Weights of a small transformer language model.
Architecture: RMSNorm before each block, rotary positions, no biases in attention or MLP, untied embeddings, normalized queries and keys.
Each number is 128 + 32 x the weight over its row's rms, rounded and kept within 0 to 255. Layers, rows and columns count from 0. Numbers have three digits each. The size before them is the row's rms in percent of the matrix's.

# down: layer 5 MLP down (transposed), 320x128, rms 0.128, rows 237-253, columns 0-127
# gate: layer 5 MLP gate, 320x128, rms 0.15, rows 238-253, columns 0-127
# up: layer 5 MLP up, 320x128, rms 0.126, rows 238-253, columns 0-127
down237 106:105165103118139173140110165115178141145135140166103135158110106134116094075155160097188169129195115111100165117102165133152182144146132135147144152073181126119139146171075125141121052142151161159109104083145123121143183153134182079161126172067121150142165112158168116162109107167146105137112151234193067137127137124166157111152062098111087076111109073142130093152147135111147149137165
gate238 100:086116179074076072161118138131111125186153136145171168142099112084139132141133157100124140092096112131136136184077113065151129183138063138126147125152113176151135140126120109111170143105135085093084169121143134158200140171149157174122147113174172121130095091124157127126069110219102072104113094136078130180096186162140093105129100146152166140163162101081166094174121160091138124148089
up238 098:166106121138113096115146169187009092157100156120130083147137075206102141184103094125129109069128183143146166188119164144146142103104122093136153164133165120144137097109143102068070153099116078163162147137095099135122163124101119061117148122166105131158173097126123140130127159113096164211091135100102116090158133114142112146099106161164216116124102114107115137126149111145153162129082
down238 100:115130102118126189097179111109108136143154144121138083064097119062123134115125151080141121107145126203157129130104097152124146108140121082195103156113127137169165099147175138118150150151108109200136185146153099188108161113117133200138165174168097116111210130078110128148204128122120156156062129105157103126150174177145120092156091112104172089117081078119177119137160133100113109111188
gate239 095:097177150135131119107096160126157160147132073130116165151085135137110112098102133118147128143123148139141062135113121147145198139152118103167136138121145059097118122158156132136182066168142131138160098151056142113186162134142169122140174125066043133174121124071149163165169148152110111072084134162089130126134200150117144106099125162068167054106193155114134126089121132203133138134085
up239 094:147126109128140149054135166103153183156126096096065125149139091182130118137125079119143134087154139169134089128117105150094144114166129084156114169170094121085120178163176130140132124142144119135172061167049133129127171105148156102102129105074099171179150147114138123126178195152163131112114127103143141126184144089121180139136150166093203057091141165168072102104124179141130187154103
down239 085:109077103162127156132152092157131119134116120122123082106129146132138124163097070099095111101114069130105199098144124115064155154119113116114191128103162075130161114118060188142125188117136156153089156075119108097113124153166160119061166088158079196075130107159102126155130112115138188125109082125175144122105110165042177158102150090129113130138127153097144095141191133177150136173077
gate240 099:137149228138122110075099081079160162129087092098140151129139141177104161106060090175201151100128158086135044104106112159110131119165117167080152126077144153126108131118117120087129122072142121098125144057072107129134160167123157070146146150168103119129129157107161089126071155128130103133148152123155147081117118180144187083131138111090144159116215150112113145156095123103150156113117
up240 103:156127112131184099126195142064167113134185084181107115151092143101114141106159097142138093115155155149101166099103128115150104176095147154158138132170136152142164139054169144159128178133163121090181091103172152126099109161107123146151092084128085052167148172118129204112129150148138126072168111105133110161161160094129122176164154154162163144096168136135179188120154059191144134116106
down240 098:166119124204121156097143122103199129075154181123192108172115115159087099132144127082126127122121118109114160127081179109205125180143136193113074159129112111149165141111123135164153151152178134142193090135146151192088098151049140090121130115152075100095162106159155122173157122156101107117110104134176197152159123081183146129093139106144120145149150112148171057156136129108163124118117
gate241 096:134134073143117138104132135117110086097141127109147095179143099123127108150104141116144173181093153103175106114153172154105129096202180107198097103115109142156166137191152047109145133149096164103082101187092144114164135147118124106167157114077122079119117174097124067173105091095110092081150147156143175109129160091156180115111186061127125120091095173101157138144119059133099086109096
up241 102:129034137111159143198109160087086169153131131109136100106115177126124148157192107117112146137149066101170102059162133094115141140136090123134111127141143142131128153133129133106174150094083122042197091129115181111136121070146178154092095110089186112123129085099062137119131078152114154080176116153121166129141114100156119123091115120107163171148103127065085130171135186080099131152110
down241 103:090083138118093120131178120176105094130068110135154111143090092143145143152146056203158111117139135120098138130118100142075118148183153131159122157119114116080152140131096151122094125120112076132165104112137192111124139091135073191074081105069115110104140185174169149185172109179095144093190080151147114118122113129118126170081198133153130173114131114105142148140095066129137126042151
gate242 095:140112126042068125067140152143113065100136114121068130122053114064166098082113149177160120148114097121110160107140205095177127124182111128140126129168159078142182084132148097121105152155155134105160080136086153122137086153122086112119074128132122178124122155128132083129111122153091151182100076154159145149123151128140188100104133159140120180078054138135111076147123140168146172115098
up242 098:077202107071095115119114173148091116120105088109140134101052113139190120092123159133130159171147090086129179088090147078178155155098090128118165114065084106047120125136173099155137125119082159167170052136130144120139096131136141123153129110136148133098140122163114150139148121046104113116106149142130126197142094120145116123133068078117127161214088169107122136136125177147110128163096
down242 089:111101075134156099114093057125146093089053135119135095109090174188178169118169101141153102140099133119116159133108158140137137108167097144090157129075099103145136167144118125176156181158090104154122080186100052142156188155100144075078083108149126076116192157158128112112074165122111154159104097144108103083130126140097115186138157105167159166129134155115127078099117108151145138093192
gate243 103:075106208098128116060152115226129141141132081127174154171112158141109163126132140047114123135163123092130125147126157119163146121139158168132131076137121105093102158022134136164145093083110097190131110092152095144145110163098116070137114138151089130125129172145137143019102131150141127105114155097114107115124125179137131092182158158155109149084105068133104093164136138114142136117095
up243 093:109124163094167163103090109112152090126115100123137076119119180255106097146079090121075092122162125183088152100144153121141181051101069140175111169109204141143170182149111114076150156144164150137119157121081151055059088101171144080114111114120157113112117128125145113131166109150115121101145135122154146096140174127118129132124124137146145141123140151131119180151138167115110154082181
down243 095:087144140155141151083109094140030129126162128082157194184140107165186140174147109122102130098156113125114092113199168100202113141129133085117157135079137124131121122099107081134154147135116101134100122102104130110109149137190086061111114138090100113159084126152145131101108144144147103064121145205110128104169141031148093152115131134140153108126124113057172131103143166092161197122123
gate244 107:152081112177094176153129146122080154126117117128127022161136106172145098140091141116114157156159039147119098125120154087138199102112127116115101115135134050150144084160122142097154167093129152131113091124140139172141125115148124162210156063173149120104128128077117152121089127081082162054160077148131110102145134160171133078121129163157105187123149129086132101108091106102126148115069
up244 102:035129142156127152183093085083091182154142166039117098163095115127133118142122154081133135063158136150093124108143147138102165144120179140106174126179127103159107095153116179164147121108080142151196135114122146122069136090114100116168109130149133205129100069092114135110148138136167147117127167120154114126176111143109162153105145167088187131177205093151161139077091085123162127123121
down244 102:094137088119131118114122174116166125123089160066073180166097159114099106108144119079082145111164119124116164121155150181138129154113142160106151138191164109128125135138093166172113119148141144122191107134115130099150153046076089117109168117106088130120126072104093137105142146136160154164124201034144140151117140084144168113109144122141165092150166171093096174138186116197167132207097
gate245 099:147143159102104141216131105147115171156132145111129038165071099137083120161055166150064117110127154155120128075139107075107178123092132099170110162117166136091169153158119116082171079154075102133086112111086144122141152097129133157189124127110141125160070115138173071163125115138071102119172169149133097156124106121171165107112114155072172147073141117102128149156098121085179116137146
up245 094:087094084096141144117130168116143111143101104124163121125126146109096086126141078153113171149140050169097141171131140094141179171172068090149120118159162133067131105129081148152143103148072145148070089098137187099166143100135076178139170179058150166106110109138177108177121134185095100114138135106166086178060094099126166118098157102137147086109144112175113136163105128119172106171167
down245 099:157127103150154141137108182117193110086092207139105108051108155169144138094131143101126162071148125111136103138144154104116124138174078164096176126119147133128131158036134096153157190087148140102129111125171186138186132124077158127085068125130114119146142154169191221128095140160133091121125111178178087110105151093130116112139114115124139092157105125173097099122180106121069146120156
gate246 100:144166116106195166187097098142117144097091061123136160153143116170120056096159130106109132138125109115118082118108183120071166200138141169164094101109129151155153170136147122150153088145177085159163153141140075154163158078144102167181131095032116106149122167109107165106084111171132144149130159179099140188121072130159119106116195162138123119120150101102186101129140093125096128129101
up246 097:184116133124135146174083135106078136135090154159177045121080118111113132130110142164146110132113112128177163140077126131146120141125091125093081115130163102057107131138128173158159146116188054096127145170121090134131100120140137106104164114189168131078194207121144062100142110140188149069098101174113142143131129093123146139071162099181116149123187102089117115161148185115097115091152
down246 097:133164141049090193112094155105119126125147054148139079103129140164136132135148126123168108124113166185130132118207089111136144125121065183138120140107133188086098131088128164069143105099182120161166122109146080086109103097175125145175156145147125116087082188069144098119119110112125180136119108179098160116093109183142094129153148138079137136151165108130117123117076119092060055121118
gate247 120:096104162078174180146086134096042119112113190116145163101140085163119104117098178166202119146116131094125164108120145106109159122183170120204151125146130116159103125074168138076143109151175076133154144132132115118183136124134109086193096113133130105136092166116109069080128131141124153076106139116088122060108109211143153066158142082106133151135095137081107140094130090121115113164120
up247 115:146090123142157149132099127121105146089097059179162169134173101126138198130121161149140202109173179143097159100131129168130120189149165151130132128156167123117124143148090105178083153158139078153085100137158118103112117112096176150146138149105097073090106185137148118196117096190177166112150098156134086126051171184133093133088127096106116138108091162155134083147159165133152112122051
down247 117:145139141116125129117134143089109058184119125158095134065172121129119125153137104120135120107084104100108167149134168145119114108214174146096178098138096192070122125125127102113162154163110098143142216175160065177133177139127081113165142150076192170147096131185131156128095156127157149057155149113179109130151162142186134111147117148125090118147113159073108122080112189129124116080105
gate248 099:177089132059122132116124147216152104125065132152181096146093064132111167151125163103086115118111104095121139124159103099187131113112106141143094147080092142134134139174147099129124094144143146173150140114097149133139076170168101134066129074079165132138163129124103122127107065124116076125165089153102113167139133143169082118160094152178167050110151167116194065114108114179142108115185
up248 101:151103096089167150164182136093133138120122107127078154142143170107129116154134166117102117169158193125126120092153138164083155153116148181095174128157109074158115105156132124134089172061108139104204090128112139128171137188086160080129164121064136125169143069175118097095038166159149140132084096150138128135153162090122089138105159106127121136107155060104080153181117094095147088154081
down248 096:134123083090118146143153125123148060131138092150144179130123196117130153135133105134113146098159143086146142168103154126152174100090166115102120147146104155153145049171104104122114072132107116162164100142134140095111111158150120126111163060177113157096125098096106153083149064155141116109147126103151091112110196131114121139161087094141063113149128100142112136159103174090241036085066
gate249 110:147092104135135137125154145182131134117170132118092076154119067144114144133068193152149129137085160128139166157144096154080193105126162097085082147161094123170112156091147102108167143089132011140071103115104101162106185141137186089106149145168100179105106159113112093161107144136096148181119143104128161120100177145157166120182133113142076119089120071090133155089121135119102158075106
up249 098:126156158144165136074075167159158148092106094185132147180138131120118092077159169083108142176158135149140133076065051071128117119112128092069155089139131162162066214128133100123186154171144134148092133124103185095122126133149071126090151198069102128142127099125116116088151163096080094117108103134086173148128123118138133127122202143171153113119092133109128091129139157146122134167161
down249 101:110149107148098086099096212076132091151171133106045089127166137182168114134114117077111138189109122100068162160118105133158112123145130134101116071169129144097162188169102135104117181131152138127141120107124136146122130195182117125120104187088120152182123116128142143172105135108110139107145131155140109063112107136169133132129073092168118067174149125038110120139091120143055131070119
gate250 115:100139163142156124104096121161095110193145118170120130140063127184112136129112161135108120101158118079179100146114067106116172121138122178148116161114173096092143156096186116080174058134165104156159176111075136127129169140157128096129095125128189081183084135145121069103076132173152107053139208105105131103125142121105105120118129149124094128161209073120128156159099140144093099106091
up250 102:149176136165139151090148166131103096124092151181133134155179148092093157127173172125142132077136080128110144101164132103216160157140098156118160116134121138109168130133185110154145073110085179095113117123148138120089055110183119187139150072154101163110154103052088157143104091165142089126079112137065141108138105153165137147121074206133142136145099117126154175135109143117149109212122
down250 102:147125121142113136175111117155071114180082152107141182129156118113102165185128116102116097115159162082143135144139132081106127126134142119141213064070128092157110168104111092091152151102195062049149116143104105202079155095122183119135124122167090079165140170097099080091127120138110120186125097056156118087141131066160143130151152151101131161146136161136136141115077141148116179135105
gate251 099:179090127120100095157142151170152085122152167144133086196083094168081141094153099080097173108113121143126141109102144099141191150159149068153105088193121102162114121119134185094183198080145112131111106139113122160168134195110145154163136132094154091120137181145169137157125112083123092109136121150095120141136188111111141135182145148099176103085145188098227116149155102148139098112109
up251 107:071185102147131162149212100112153131135106131149188116187139115138060124146135103195153087184135136149134121164129090103124103123083153143144139118179137131087169188153142164107143139114210166171093114148114162164151131130144141079116142106165156139083130132075138134130083090150107169091155143149134139160102124146128097180144147120076059065142122121139099104144178149073159086128060
down251 112:117122130138152159153134113101137117121138111143163092184138070157143120122121148130138127127126132149073177179168160087145184171137172123139043080131128126116135132130143103119145173128193124190116104085111193013102150166075133093083046117113160106110176094141127104131123142137161151124184096103113146111123101063098105109093127129114104098141042107128177099136137117116141173140165
gate252 105:130180112097130203117061099149085088140124172073122190105153178071113117159101167146122079094149114084088143151138136123143076166145111173143107147141150102138102150167120127134192103188133091164175078113133085150145126101166123123153134117137103128154179118058133127098068065147111117131115094127183097156115139135150150104116124096100149128132173093063134109152054111141107087096070
up252 107:051106143148156121158113109088121173158138078136098118128130098142146101101139118097135123119147100163158133078167094105124138109120135175117118069116113167167160160113139206115129095134048101113127178174109152177134183190165170103122075092151147145117154130176165129132162192179178150036197163072129138099114136121121126103148102075111091164135140164125109104153127095098168112140103
down252 106:138107108051161100150137108133135081163174089119135149153167146099169089145131089130133130140195154124101129134117155161125103141173137174078081129127119093144140118115100171192162100120141173116140045100153038178170160087213114090153070112149116068128082080145098150124135154129113158099138139066159142139112129114147137088124094119083145111157097141079114116174105105180141077116134
gate253 082:124126174136143154149155127068110163104149080131069164170115129220098099142124158119126108152153167138085126113100101120121159112164126163176093156154109115151128150176104149129124105137071077102143156137188118090124193045145123122152088107168175080107163207133219133139144115108116075159136141134189138136144116197133155123136136132114133168104205117134117136202120116118118133137141
up253 095:119098110112147127089172183132128178094182136105176111078140097124065106159119166108148066093126147189083144113177135108173152170108124149112165104134172121130150088113130158188151168097090144218116092104082099126203105138076168160075118079140129145120145139153091147140098090095174092144154158136097132153070123095133137137130104116097146117163170174189128086128127117129118142072090
down253 093:100069127114140096136150137140178147170156106067055161120187180129111114145084095139131162187191124161165083094125179109112164103137214123107128129103107105187098126121162121169099097138115123102171156114107163149137134117114140159155147157136091109098191114154143128108089159121079165139129149075182094077118117088142140095151079100151094137207181139172138130144118128109077136181112